config = dict(
    rope_fraction=0.5,
    tie_embeddings=True,
    init='normal',
    init_std_o=0.0,
    beta2=0.99,
)
Each number is 500 + 25 x the weight over the matrix's rms, rounded and kept within 0 to 999. Layers, rows and columns count from 0. Numbers have three digits each.

# up: layer 10 MLP up, 576x96, rms 0.221, rows 430-498, columns 0-95
# down: layer 10 MLP down (transposed), 576x96, rms 0.22, rows 430-498, columns 0-95
up430:503499523533473513535508528503544522499474495510468492480511480529466483501468549499483508528448496506500527531509506497461547513502513504467541557479488502497520475549541498471490476526521475532531512478513467556508493457494480482502450487498514504486501488493515443527500472502526497515
down430:518505478530488478495521436502444465503489498501477479518509533474540558520514525549519523494521470507526522442456483439557493482527526550492520511486546454506525528459533515476535462504494515515473516475473523520475519518474528530497470489513493494499513491537513499518477523510537490486
up431:462567473484512513510461498509493504481485519475502501532485508504493469477532476492476476526511494494469486504498527521513495530515510519490498480517544515504488511495479503492463539522522459513501524533530448471478502505527497447504498508500455491494479503500483520476480508470522505460
down431:516490523523493515496519516511489490508526496517516521481490505457477551525490494504523497474522473459542527523506517491498498497495454493459505522500478487500504492483508488510498469490496522518496508517475524486552519492481506510569492515495516462548516458511505513539520500518486507549
up432:521477497494512478476513469494508506499523474546454486510513481526501496511450491539516480513489484487527498528498533502489495494516527493484517487464539511507451483488458474468534514510499491495512472522504507494496549462457542531509537482473554468525509496530477466462538522518525509496
down432:490453510492508527459500465448511515500513544484500468451506500473494504493503496518508501518527517485496454494472496542542531519509501486449513504475523525558533505500529550487487497455541479513524507496489477503528460520484501503475457487527497483459474527521477507523508495501495499513
up433:432466539505512485479461521491472508495451467523461477514514533525514494519540471483485524461530481497508516516517544498521504509481459507483493526500513532527537483503471491528482496464526501488496475502493514469518534533492480506466522521465517528550515485523532574494505463477480488522
down433:544519528437511538562505491512475486508497466545538476486514487496437492514485475504549513512482491518503531491470482481448517512534502520483461522504448502506456482537482487477484461459517488489527492498485510477499472528530516498522505496501530459504524530476490487516508512475496514473
up434:531542546475528509504519520526500489491526532496534496503478466496536462498491523477486453535519460497482478501530476513484518511502516484446487478504491505498508513526478468467504492494510468463469481522554472462515501540550540487500518449483535483512460498514517503490477515532544489458
down434:464483505505519496499497434503477510512516496512536499503471498497506513488520532488536492511508503486505489490473444474545522516502551469508483524504500489511513558513489504505524470476452505513511481483485494508478453510502497547516533494492524520455488500500531525419486492534505476453
up435:507487513483485530510511523514520507536459485521436571520542458486548532516441512486481511506499509551487487511548451547576496496510487473479512535501513488477547526492518506499483508502507526511500508482499472483520480511483488505489487522511490493501424500543561517512503507453500476483
down435:570480490500595496530529502475502481504467527566540546494529532527477499472517507532496519516510494512492504540503486524527527462476482511541469510414469517447460511473505453489465483525497478514506526520492512473509445520495492415529446503481482542524496510487505471506493524528477511489
up436:549495526494464497510501478480552492469502542481500507516568555544491480523541492501488510494481494505471477502508464542497514501485489469467475481516489493473502478512499460533487486520531478496493520479538485478533455424499525548511456516503484505510507542476518497483512505528533521508
down436:518503503477533510504494508540534487485458508485516473487504474520535521488506473492482499459509596496490476521492525478495451506486521479524497495512475449533451508494504452491473485517469483501487443511523491514526511513516514453486504428505511467504491505534479534511489524499563516469
up437:487490494491469519520505422509491505532500482502508474526481530500473488501490502503496448511484518498487474473473512529524544483528497503470492514514492495454485526499499540496522470515455532464478460500493501489512531449489512516501476490490523517461542496541501499512505505486505541499
down437:477482476474488482503502515485498487472506540516476546536534464529519532463513489498518490486489524504507456517509492499473538502465510513502500496467486507508469520496547508523518515496459517519499488522478457493490501535496542490501510537524510494492537479469460500503518501470512492499
up438:482525465469486501483464496510509498544541484500487519532477521509518433515483482496448565514534516489495509436509523459527466458479528523481507513490496489478503483515506515496527498541506519470494506470519451535576466513533487498499491510477529495466535529511525477448502481503545510460
down438:537486473468525407443498458499501537475535511539579482504519490519489549477495501505486501519491529482527508506502478501474494515465490518502500488496482499503527527526505515485528482495520492483477495487501553485473568426513497503524515491521507495540492483501542531484474463491519527529
up439:514471524483462496515490523476490505497493496549455500515539475520491482486454546492496504498474540502476525488471572488509468483482447493454542472490501530470460474485468504521502491499492487508514517500532487494505506504517540506513453460491513537493478523520481482499513465523519562509
down439:485530522519500522507496480481514481526526493472505507496503505473517488517535485486526499511520511471527503510508496514519514496528424501516494496514484500497509480541550534492476521484468515476516486492445509505479486497520447498505519501475498539586505505478460514499498488530473534486
up440:509513472502496510547480511511506553510464493486477504515490499517492506471543482476553507479521488546434484523483554503540509503521522494489517470468504477511535525500486545516490496518465533534436502477460552479457434507512553465511512499476523490500503549501492526500508488494479487450
down440:501491555479440467541465464550505505524472539508543495515471498555488498538468543515507494495513483522535485490499527550499487485532518496519531479486501484507508468498484495528499519554509513490479498504507478561469481517483498493504469530494506481450501430474469474495507506525489538463
up441:492507501507514514498535499488516536512559496492478507519564508508496520451491532471520473502485485430509541491499473497519499555500492473514505489483504494464520512519502485524513512452485499520503493471486500481500476468477496505475463510522515500461521520484517512458508509540525492460
down441:486496522500532468510455493513508519503470459497500498522452474538516522513519513543498495512513545510502476491521535451467469466539471534528492522476490522502540475501486473506527489487501521500498518525482514534518484495524480482504546496466519515488520498479448492514500533537503505547
up442:458510470465470535513498528488488442503484474540481499483460505525460510478478521484470484485555480504505515462524515474528530498484510538504470484514480503515498555519523501528468535516486471506498501477477515478542524527485486506481517524539565519485481443484492581512450522502465518513
down442:525495518484473518510498475450525519549495508449501504452499519466491502493483514431495582530523483508502472505485490499493497538503517509518473515502474478513539487489534451502532490510466532475479508524453492480495505503490527493516507479516468558480477504570533511529476502488457513510
up443:470490484533509500543541531510478433489557527475498533569484485507459472478521526492489520544506500528532432478510460487528537530519502527491518472495478541550506509518508518530485488555501521494514520493443491484505501493503490523469474490445472485466479474531505491491528486498523500500
down443:521500550507518484512516480475506541523523519473555507478499468459532505483455517503490501489464482556494464531501479497502478511474515534448494529493446486473483463484483498483521462503516482494542493555511491488496512557533516492518489504509522533490546478497489492430498540451464507491
up444:526506538490507504457477500515486505488520505506503505510504554455484480511493547500508452540504493528510502496521461485490560479489490479505447495478495507448539517512449515509434494456491551488443508516525455515495508465527544517504446495454508495522476495490515480472442506492471516537
down444:474497475511505497499477524513512501502487497477480523501512467509497514495521474486531428456503529496514547543495438469514502502478498445494513513503565534469522507425497489503509500501471505529505493495490526517517538522470522469514539501472539505521496515546534522502462496501513473509
up445:492496497478504529516506474500518477474533475513486537509515482480518502514500484467494522508475540509504492476499490518465506494479476537497511510489459539495508450496508531465488506552515492471477515484471511465539497466509477482557532485548559536487510463502490537554447496494482484528
down445:489491551518486506493507512488475506568499494511504476456485501514469456502509528469525488483521529443500475458521536477524485489481494499520464499564484490503497531522525504541523499511470491540533512471535499534539512532452512533450505506453495521539478491474517472455500534492532483464
up446:518523491451518480488510476527490511499524494475532497509514489518548488506479538487465471496506530499471467520531551494480501481517516546520484510519508485493463471500523497462514530515496484492529511526472481513493418545550524535479480491483490449496527507500521445473528521493526516490
down446:500476448515498506524474570539491571500541491544481568518540479497495474464505479489501565431541496493506493477453532524509487509471476502522463467489489480494427492487504504532463480515493525496482533545479524474461498459508524525506485514526482528476484491493504504491510500494503514486
up447:499484509481523486538504455537506509513517511495500461500517503469473508548494506535510447521480517483497499491446520503506505475499537486459510494476523484528497486471496564487493497494497529463473530510491496506475489493505513503499497488512491495447517487481484522504497543508481564537
down447:519471512518479483483557502517493512494471473515480494467473473490516500485511475526459487490493495515478488506472524491522508510513536544520519479462480466481504509503497483489525511509506544496500516473509488489527491505531496537489475532492512482517469502515474509482510509465484523500
up448:495435529460502460537474516499469477523469512506495548473476519490505522501554506441510503549495517513533467510491506509530512499505496518490488481511480507485509518491527505494509496496510471516499498501498533496516512511481466460465482519509515516433486452528525533462479489506476449510
down448:492553521504497524525491491502495539488513493449507514519547502479522533481494521533528517521494478415532471493498493522451479525523511544477468524510456509508512483444473533449491482475471515504535504471490529511533469527490479492498501511505499498499455523481516519553568501479492506506
up449:495505470436562517500489499515509524487532454524496507537510526511525453488484528481496491559522472495538489541481564464483500441509516504463499500469501596466523506521484535535494503501469506503504538494528503462492466546517544493500484514472495479493478527491519504528501498478472532493
down449:510501471518466514463475511530503545465470525505539483471483510450474482468492489496501485495514514530548474513494509500416492530518545486527539503465487517528440496477526549494449531524493498512492485541492434472481538553520509532495496484478515524510533523500525504504480507500476506492
up450:503512544478497519475518516483462482510510491477486491496569473512486498463498489536461474502506519516523512505503499489465530488507489495504462503517526515481520539506549484497457494554515467514513426458526529485469516518479503513481503512520504520495444512504491526492470484474515522475
down450:492449524527552518558509513490539497481490502452469511487478479503476559518485465483502536520496522509436475513514524494544511501475514514524513526480483471465514525509518520495483477522477492493554501512449496512467518456534493456493500472538512520511514519465499476505507458488439472515
up451:513489485563532488532484514522472495546509489502501524519521543511527527459452499540479505602472480456551554480567487466501495492501501457492476513518471492506515479481503467454537487474499469471517482521489488533471480523507495511552506444469489484484510500489487466486511501533501489502
down451:447537501461493542507525546493485521426530531529465479541499485533502537505516507480453535437522487526521528484512538490489545489506487583436489502541460513474492496483509499477440498479478497508486523483493478520494488470494502490481536516492512446517495499496497463481534521497527518514
up452:546530514518474505506490489527503529497456495519486487541516504503472472489507515509515501536480487471515494528511522525519537456469506515503508507499521477478473518554477438467486471463492481494513489490532452462458488491541480534523513468493502506503498509455506515494500511518496494529
down452:483453489516509495539496512518530459541542502509492475456483466506479525476419481509510527466522497510496500488503519462488477519540512492466490458484483542509522540473529548498525477515482527543482485505496552534511503495477508484489511508536519483474504458524500486512540468499500512512
up453:510512528453465483465468514492488497522505476487535537512464505491512470526514460504473507533530494489491528516508518482530500521439436486509493472481553533522523486502468475499483551537495455506503422500526500462502508529470483509502519474539504477488508520529498473505485497520538466499
down453:509506439518515517551529509512438453502491471504491520451485565507539471481485537557519530452488538513496495515532530516509538456498487482536504485467450516483535518481474499480527467467505531529505494522519502516477501491480463528486508499527539494479456465468524525482450532509450487511
up454:545484486503478492552478544510480466506545559495517492497503515494480486501511490442510513454487541464464453494518499489540533509498526515514470501465452543508461515512514509498507488474474506514513495533464479504511502502519534512507504469498504487474519521512516519500496496490505524480
down454:482457521528512512502483490464525511514517510527473538452538457506502544467474514502486515509526454528515520502496491510521497502499497472491479550535500489515483486514456510484518486505508489483514529460522464483510502461484457484518507513505461506472502491492521497522526488473508467482
up455:501464521479490467536501513500515516493493492500492528514522538469512533509493520448490512486472526497491563498531537489476455462501502523455488543500473476495539505514512503515484480459529519474456487488503558487463488505482518496526469558506496471518501515533508489515487506512565553510
down455:481495494505478493510504483494506503516505477523501500496497452461526534500526506502492585533471457526481471412495515506473492534492484532534511500513507494542522480494509511503518531485503452469510545492474509575501527462517531468486496499510491527479512505467513523446486477504512488527
up456:497478489486495490512530452497520523515518507514474523478513500553503475456469475507545522502519493514573490472471495498504469497499521491483479486516524484494519419496452466517500533490497518527466554500492496497475521502477440555465475533477479506457486511514492529507506534469465499512
down456:517489499481481556511524543494501503487492550454514449509530494458494504484486518516511440523477535489486496516527501507540524498512528454511463508472530523511496511482500502487499481447502484530499532511487512483506464510551533433491508491504481534501506512476458500498538439497497499470
up457:459475492515493545515523501495487446475518474523480449516501511475519504442507574459492531538486503531488458468465526510461533483527502487517478445506484513541485511528537500526480499463506494486513558505516462476501536495484519519476486512526497525495487489496521511453480505518496439463
down457:471586519461501528469548518502488472499484513520501489515505494498502483525512485474506537505478541527464479495541503527540506485493549496505523506478498517527500513549499453491480526502485509495486482533477516502499502491545486531507510545495487538463516540491480529468513487509480510440
up458:487523495504503473440556489544536484552462496499516494467488504507496483504477521484491506499451467471476531475489537561540535435480498512501511508481496487489511506488494527504549492516522513451520517489489473523480497499522508515524498462492482486457531508482524549492538499482468433481
down458:506504479548480498509468492486550492442489466466454514495498476528490463516484528464506520509543507455502536559491515538557496460499452497509493531549528488522524449514496497519484487497522452508508518522479560472516504464529490544496489507526479488518510463527508481549505494500507482500
up459:492485459484521474506478518476491523493493476520504527489506412477520515488518504493511519480521518505517507506507500489482493477497527511527494496472463484530519526472451506511503484473511491522500532505499509528512537502491500508477469467504505500502494524490553543527491487515499511423
down459:478530520475492499505524517520491492475502469463499463516519516510512449504510507529541479489475500528514508515492515507506543504519526519480519467467503453493488469521520495499500504502509477478484486490494495516499479514472514511450489494463490451496527515493523486457465502517541492502
up460:483495481524464510490495495484509498529519497486482448485568541488477512507484489519481528521505495494475480483478496485480534536449484543492496528509505486487530472514516514476506504500501504517470495461469470477494530478476543520458492549504487528496499528517497463537479466459522517512
down460:506468510515468498485490527470517470503476500466483472566524534455527476445521507505519486494457529522473491519474547506523450479522508528513568531516525549520536520496499500509481531488528487508481483539460499505517520451494448515471520494515459491557498473479520471493504468528554454526
up461:500497515502450523491513487494487491479486492496505485506532519528487474509481487527478522525512499506465485477466481543519514501473477482479472497503498475502518509485520532515537467507519439537529512475551474479486528503510519543491567468483495567523514507520538519503489422486488434500
down461:524491459516487541548492491553479473535487513519476525512519473456520502485510477483513484494500488471520491537535546543483479506540484464496529506520538516490484555484529490528511479528474509563468499536542500483494514507475433541484443511503473487488487449479500524514488483528505490514
up462:501506457499474477517445486543500493508476495465429482472500535516488540511487486459499529526495510528498492515498505491549502505488483504463488476491509487508466498479487525488486461507525487541509481495497482508502534518521490535516513535508510543506523468480526486506481518553504510474
down462:505495514507518477484516498513484532484494499487500514511547478446489496458501472494508529502558498513529490502507503531457458408508526481503516488503418507480502480531520505511552517469520534499510487518465494527478459513535517494489501456486505549513527515463472530454487506483511476525
up463:478521504535514511527496521493540466485524510499467511501514514518495486511487490499440493455520483540486519496507499472488517500532508485468511530513503495456500512506519504521473504451548465468522522554497499496484516488507492491464513545530537488501500487478526519487481524500529477559
down463:493491514471491462493489476492503493523479506485525493476503495535562522481519466502518481503496475518492485491478553513542478534515491525510461497551489529513544463528521504517530499499439495521492479487519548499493442513530510519510502528494482503499493516477510514479540499506503490493
up464:530496486500451496511493466472482536501511482510518442533528504507485447533453485509497506538457501462485510564484465551514482522518477485470490543504506502490503458496499496531519516518488487491479514487464498477533530466459476519480517497495508508480494546519501535506472503493539514460
down464:485534512505514516471538527494522507550500549530506531517463459501511546501488472496494519454519451518507500462529469476460473436494511490514500473510530520501507506483508464479509500516513498533518461487477505528527495541475528485495509477481499500490493508486476458459489485539485478516
up465:520475487505470510443499500467561479501493528488452457438482523468514496472502486526458538491470498515487517497518517490457475501489501524470481539505481528453546473468490529466504515544492518484490483492475518519484484538505541522530481499501508532492482482541506532527460512507484473547
down465:476563484500499495494519465495515504479497529546541518502501480508468526554480581521529465513494507540483457539540504488502534439515513457499488500500506497528474477514492489484534491473495524508508502473508498476477535479464477485511499498493505497512488521516482484444463512496523497487
up466:483490510499513533500503498493509503424484483559500466515541513481482497478506495500507534507525521537515569485555527525481544495540483510471513522455477505467538513481495487489522507523487504470510551499501512465478527470483474500515486504517503489515475555493520514461479473487528449487
down466:534504481496529518490461458540552507495461476519511517537506500484531477470504495483505501462487469551487466523497457488528495458488492495536502509528506494499551516499543555487500505511529513537538499526511532527467459515496506479483510513491538531486560458507473529510554474470472479539
up467:493501535466513534503488513518517440509532510557512523553481489502493490472460496524470510509489459496512494551562516523481523489506485471483493527511492483496498521471472484492494504503537502491477444516491529506499482528560515471508523508459498539496546456517463458507527515487507490474
down467:510505518474480512505461497506484508485476461515505535506482469489526474503483549488484488513512557488517481515534507498548493491532565552492546482464516504502521526521462516498534485478507516503467519507483486513488492513450530536547506480484499515534510485483498515486520504481509495502
up468:524489536530499557526508483470534528465516515524473517510479493488498494528450483534509477478525476492485520508498491505519525493478460495485437472490523505461493478506476527464520508498538524530486521451492500466545501498468510501481462508495498561492540499492504518519474538502498518539
down468:481503508490504493516505510509489500574467481506523466467518518524504464507485485468517505449489528506499481486493504507499564507503512542513522509478480454504492524515516480492467511501495453448510531497480485506484480528538500501541499493511532465518510497490528502508559461474518518509
up469:462522530492488555487510470460496454502475531462499515561493519499530500525491516490548539584487491522485516532502510514546485460539485502478463495483553500473490505527530464502467483491480518508504478513492486450525499510524483529488487551516501476485498487549493485485469498494496525484
down469:487513457521526495525542518483544528484504459501531500469520511465507500496495526478487440490506470500490514500476475522485476508489511494522495475486510469514510500503503461487555517514500512515514478525511449496531549444477490505500505474552498526538462480517525475523525495455517520506
up470:497470546515524517487457494441497546458477487453490503525539474505505499492529532525473506499519515524515512452496532508487520462505508512510484495495535492500485508484506512472470521517472527515488471507531498513513534514498544507516431526507494494531492518498533488483520508476522525469
down470:470480504554474520544528510488537484465527485541515547516475489486503517490459480469529521475503472497483465515492465515500501466495531462503526521529495504478506522506511482479514496485493480505499522529489517532477500513469506479516497487514527493550533512475523542533503496493492463511
up471:449482495516516535507507529527477529540439499507495526511477485511518477492517505491529480483492538511520494462550504490507502498488474454480481477448476503534442533538541491502526538472500484483469501489500506514500501469519503493533504455485535516473480529518501534497505480497530509513
down471:464462487489493485492507491498520474516474486493453455526575488487491486533508497513473552510529498520523532506510475527517495517490505494500503546511527497496497492487483534497483506483500489471491511489522517487526542460471538481530518530512490512507507511525494494535521459504468489480
up472:507486529471506550523472481468536488501483525494502508513543507504520485464527503494475540527429534483451494471513508472469497512532519502474517480502470514509500510484517494490546506534491507577491518482511532502527491508486515526440502484496464506493478495549474489482526519511516444473
down472:511522518497479497447489555506502522526530505505490503503485506487536493507477501494465476520545492525456451521509469516498463480504483504501497469533509536473471512499506531504547506461484505484431454496500501469483483554462479522506506505489499490460471467494475530551519490494509491558
up473:485502522542470488515507523496510465449518525467481558521521490482498492524497527458458516499505495502503505487515499489473503525463496516503476553502500529536513477477536505523492475522454456512479492515469513473489488529491511496484508488487508467472492534498496452564528497509513522476
down473:513510491521442489480466462487532478484515494509485430478526508517486537454494490493492505474496499489490527488493496502511498481508507481518487497517497500480485491518496494452471488443536481521547503515521532507533509488510508494470554464520517501494498525485503518504544487533487487497
up474:480469454558498515532504479538532491519501500500511479461499470532512490500485498518481495540496527498488479549545511485475492510463490507483484501482474533519477493473480528532516515463520506512480484531516522487510509497491529515484541515482506538517512476526490491460540500485511498498
down474:529509506511516437507488549508537537490486502483506523512507526476469521516516502517439492478508553513465518474494489514547540539512502502492500518511510522509511497517537486462452478496543462532515488478515524523503492507496545489524498486527479470459550506515471507483469539485523482528
up475:516526483524508493535463487509455481467531487535495524485523482501484478486481521470524509500527491469467466555516516454510532508481502522496512462461491516497477496507474482499485518468442514521460496502450471530528536522504537510462533490487507483495470512542459538491511524501510478514
down475:468477506518473567553490517535487483509449505486526527464479502505478513519513497539493536492493517510511522500512534478476509419552491514480512502499509526504504487510507468483484493512497507530497519441511472517519431491524545506519503501513497541464515486530452545490484483505485493497
up476:485482506508498536481478515480513506532435496524516549471513520479553525478535505516518470530495491498491513467530487522524508478513455463489478474516533469519482501501479497494482516476515501474512535541504520496470520497516479485475540499521468497507471552515505523511464535545506493499
down476:534497511498475492523515480481515504460553485517485508470485532485478492478525519499502472519492492491499476529489493459507477442500549519517532484531498505513538549450487523505484487486527499524504525484510511512498468484497500476511503468498495520553476488456496553486497476484543515446
up477:480479476477488529519454494504533486547510529501499543502521462538491551509507507540478512518493517464542506493504518536555476459511513528495490557516463482482486453506528439503483464503481507526520495485511529485510481487495477466513517472475509552503536499523521466471503516482495472487
down477:559489463495521493509492475466513495495498528467515479511512520512474444503453455494510493501536486479520474486501471493466539536482522496463520443552491511467565500501526530542488488529483468458519498499503561468499506518476493495412566506472477522503500513521560510483498477520516510526
up478:459502475513516489518459494496560504501522502514475471505465539525510491516537548487536493481496478455479489498531539463508542530544495465491478502513493505504420482487523495462484537516510503454520504473460518544504495516553522506494497513460463488481470506495516564526491479496534488528
down478:532524450522462515522528507497501521459431495538503498463504484474491519495541488486484484508513498541499518541526516519491495468545495502497553455480537474436480482511512542509504491496480509511532516495434467495508490513499508498478513403459450501531503483471518522485518514491497532530
up479:501480488502462500530521465432516446497493530502502506498484542526530512480520513477481488515512530495489449507462555465491536442485516522483487490515473518512521448512537528472498502499515514468540473470525502426498538540492528531479509523454476444548478497493506500510481488484484523500
down479:547464519489458481477490507492481502536499531470525459489493457548517504555568557523523502464527524508502564482468508495482528444534531540507461504500536476464553490530483443506487507484496534469452522529568509514543493441498551479507494465533458451496495469500510519510483553483472494463
up480:489495564522534489515464495472500470484484492502495535498531496489514498479530479520484511529472473495481480512490512490492496472513490520521461470492462499515499483549518495532480486513522525448492484521506485504551512467496432455496481503472487529496508539490486536513534489504504518484
down480:514489492493475511501535516516469495492549485491510463499463489469541484533482503513508508461502485514491540478517489501495463529497513522503506500521516492487501512475475520478499459467493511562514491491474502499443451516489508527548522512522496505516517468509507492498513513515519509534
up481:525499553521496481472541521482529555509495482487517511519457534475491518519502447484525512508514473492490506507504533528462500509495502501475477500474502496531500503529497540494463519482494457497478488500486490506460472489533506492498519496536548508508534487484475511523497549479511504481
down481:486519498497503510461458519479474501503525480526498476500507492511523463519501502524495511537459488474501490501501483472533488485516487554508496500484485507478465501449526488504510502493469514478494523523506502483538477517478483530527493539517464500484495512479498513481518518509518501493
up482:503534509543507516497509507502502454575505492504512485498524463511513467507444509484533501508493481499495485504501553494489513506474495494469530476469433535521449497532478506499499476466533496492438485504516488503497531473444522524495537489428503533501504492492468460512520501467493446504
down482:468539467511516479491472473479506512464486447499492511475532560487490515494498506511481535509487506455528491510547451505503424510484514525503468488509503489485517499507500491517458495486465497498507491493502486516497552521514511506506488547444556460493538443517475504495504485466515498503
up483:489459512433475495488480457515526517517478533482514520495454511508500481457494514486489510503507484485499491521456456517497495479524475482488473479525472448551498515507484467520529489496523523492504549513489543527503493514524519480526507504510525522471506517522502507502488485526458515496
down483:451549485513506507484493539486485499456499473491462490496473499497495514520485461501475475490481520485531506506521526497480507499512504513486516534486485523486504489520531489482434506513485478469486456479509477452484511447469526486488519492516485485474487496471498512508506515480534477513
up484:462503510499497558537448519493520522519513532487484498526528544512467536469493509489433484529505480535496514543478504479531515504414470498506488520515485512521440494529507495485478465487495458475465487530518496520521523475446487513521509471494548478511514513489485499499507522518485495500
down484:527488541510499448445530529510502475493489510479527508485470467473488496487485525492510486515498474498528488506490502498506480489583490501497518470508541475533492497475534473499518501527493482484524474466530511448523474501530502459492493486484497499508485484487475541487487493529477475498
up485:466494507487492517474549476527535506490501467521479504513533497505504490528499479493514482496483509512455511433506551515479509508493534533487530475488497464468472499499496442471540480508532510501530506479469479495492467507507498497493487499522508484494502516504545466576467505458511530526
down485:473527519476507494508483475482516520525513566444533489487476477504490506490471529528500489514506522477476528542480511466508481476495520491502502514517469466501493527517455465516525514499496491487494486512488522465542471505466502460528475527507559487489510527490487493516520463519494492497
up486:521500542462493513516528490517485529556479500489490461517515519497528514492508515500474473521464486480490505524467540526494497515495488527502527480488481482514536483562491474498462499532467537514476518480474498476532454503464480519492510512484451508509466545520489518437511513490487450532
down486:532510508480467511478466514513502504452491496450479561501521464531474514501500491553489498492525525498470511506508492489523522507483466475506550488532523507520478514449508491481546500486540489493512463514488479467476565488521479511488486470480546484492528478473544475521497475473528517493
up487:536461491557497491477519528446531526480518519557473484513498494506529500515531491523486524492526547496527490458505513532525523521510534547441493521525457507489506471470508500512485507477446493492480500543481497470527476503492464510511530491514478513466498511540485510468479521497490446483
down487:473606492518507504511499481484482503511497523480473524490497496480480498519491489490506532499503472471459534519515478477480457496500466482502508510525553493546485484531497527512479525494527491506489535506467461461509492459504518517522448529505496484553531512456494472476519539527470490491
up488:453509518495456530523510500518513482516500496498492540491498468478496483534509528495468500507526495471494512472491526487477495485455484513478503549507501491534495465526447468465540498607521501507492460477523512451520503490480501513503491452468491471521499473543552457495492480507512490500
down488:525499504503548479531506507503481510500501531487491463490520502492529539527482496533475486488480452508483486456492481564495506525444469414519526505518453493513536461492490561519458525546460507532446500525490509549497471475502518503466515515518481511460523500552478487478496495506486536483
up489:528517492484527514495476501495523512476505489482481509514508457509514514507515514532461505528496491475483502481496500532500488471459467504502524467474500487529497472476490512494544496534495501552438505551504486476483509539490488552545520494560493536459506526536453501470509463526531477476
down489:453482512473518462542504469503494488523498496450504508514495504496489554537506492543474478509491454524522491492509487499536522546516470510535512475463476498491491523453493510505545551502469493531511455471519452515528510451495511485497492526484559491473499495538491507535497500502473485531
up490:444535532443508444502485508543500518476534520505492502535520537461523454497498504469498515509486493506504503529520495495508519492496501518516489489513491548505509507534490524487479480477497521533475533489502496463499475474500487550448475501495501466509448511434503492539510457519523522533
down490:532498535472530506527507524535545533520491547556514506503491535517516486481502506517480502505484489483482433515483509481550487512512474524536529502506482558502511522491483532521452494455462479464480476512515492534529513479475473442501526519476500493514452520476525540480480466494514493485
up491:499434499503490507485498497482503504517499521525506568487559529534495534480513524505530503546496518506517505458513519495503500485532520489515461530542486489494482489515542485498538492498469443497467481519505490466484459520519557515495497522460512497508461463544474466509477467505541525479
down491:533509472485498536496511485473496531476486453516536495515472501538517515532486522520455469487498518490498543525499516488498444524520499493495485509491542494510468533508518485529468517516536535503546512482527484529523488543503479552484512481489521516538513481529467480508509457511482497526
up492:526507501481480506508451511481521557493486555500486478475527501489553513510498509506450484538500492486467516475503526502514489494517534519523484514491503493498498518511516478466461475460532489501522546502493517535530502472493475510494480503446510497529482532525504512517527518493453524476
down492:499491529477448507492512504511478491453503495536556510535493512518510514543500469512524490521512496488516491547502492508530568538460498537456514539493494507479502503512478511513519496527515503501523496504492493478488452496485525472477470526465539490546519526532503502487511476502498485529
up493:496521506488528526497492535511489474488512511448489501522490470493491512513443482552458477484498475515509514522522481504492512526515487520465512483494507533555480521493501556504462449472505535484513494468508509492516521492526520512499513493490505483456455471535598516530558507496520521490
down493:534468502513522497507506477445502460468467522541502495487526500505451494508475446522477492514506538452504506509481485519478507505510550485499505480490501471489535485498471510529505524518493559523528465506510495476516537492511513485504576496467515508514521511504497559539484491472506498492
up494:463550506509480560499490507479473520525514510546469534500501470482473473516462520475549494532506486536481517481511524498486476539505509474472491501467506460532495476515538531516459479445553462487525481464485508493523518505513515526509477486469489499518491529506530495527448481434516513484
down494:507497469498481460512495505518491495481466513465512507483472504501522477459504529509459513481470490481483527515463491498501481482498514509554470451522476546484480495468466471505508479505524504495480516515469489491493491528486501515487510507498513470487489463535498511464547525513517494486
up495:479519531524523517501481507464520481508503531474540483533499487499483522534524573468502546503476491496433474474526454462522502458431494501488487500501494481513507527519491486499442498517503498498518522514524509481519526512502540453490474509538498501467498521462527461512485491513506486493
down495:489474476486506518485484509517485535495497479525474532516451476500497547463482489546558496485534499501524524524520545472501478541537530499499496509519485464506483498453452507514498502498480475500469477512498462476487508506526486511493470477534534468543524512472487497489480526491469479520
up496:483463521482473541487479460500513506495469491508500492505543475479511539518500499501506510489465480518501457530498469501503518485510500492478534508464508507511461451545506477477495531499509492479535516463512494467490503477490500488496466513530526554485512506542436530515472510505494490520
down496:523463536503481497521455459514452523470551514455470531479474497498500523516483506510527448459475503497507532503496517486465475511547447473531495507540499482517508473506470485500551487504486525510520488478503480541514502495485494541488527537529497480510477496535544492496478525465497491505
up497:543487475519501509547504487485489474548489511541453512455546496517500496484505525462518493512531490457522479518537507494496492476498470509512490479518489506518526491454543502521500509505506507518490495464493486508530504451502438525498536456515582516516451472484493508484522488516489491456
down497:494486552502480481471487497478484512486527492466521493498474528499522517523440476540473509515492511542522524469492491477452510500553504499486486528469447499527525479528447516490495520524503490508444472510502499444477499536533514510508485509507498495506478489513487485506468470509509458541
up498:512499499493479489465522478485514470477476479493488495483521522518483512510516507487519471532497474451472473463461533526488505479531484563487505460531506489532494510524506489489468481500464511447434492468463502502506493452497545477487499437521509474501483496519499515531494526504546476512
down498:527482478488475482509489544475490521475531485533459533485532480476527504525477487516480540502548496522502503531461499462511508500486490484499471514457510483496480493514484523513500537498504487537510538530514471493511545478502456528491506491479476515504559544482488506498503487492477525458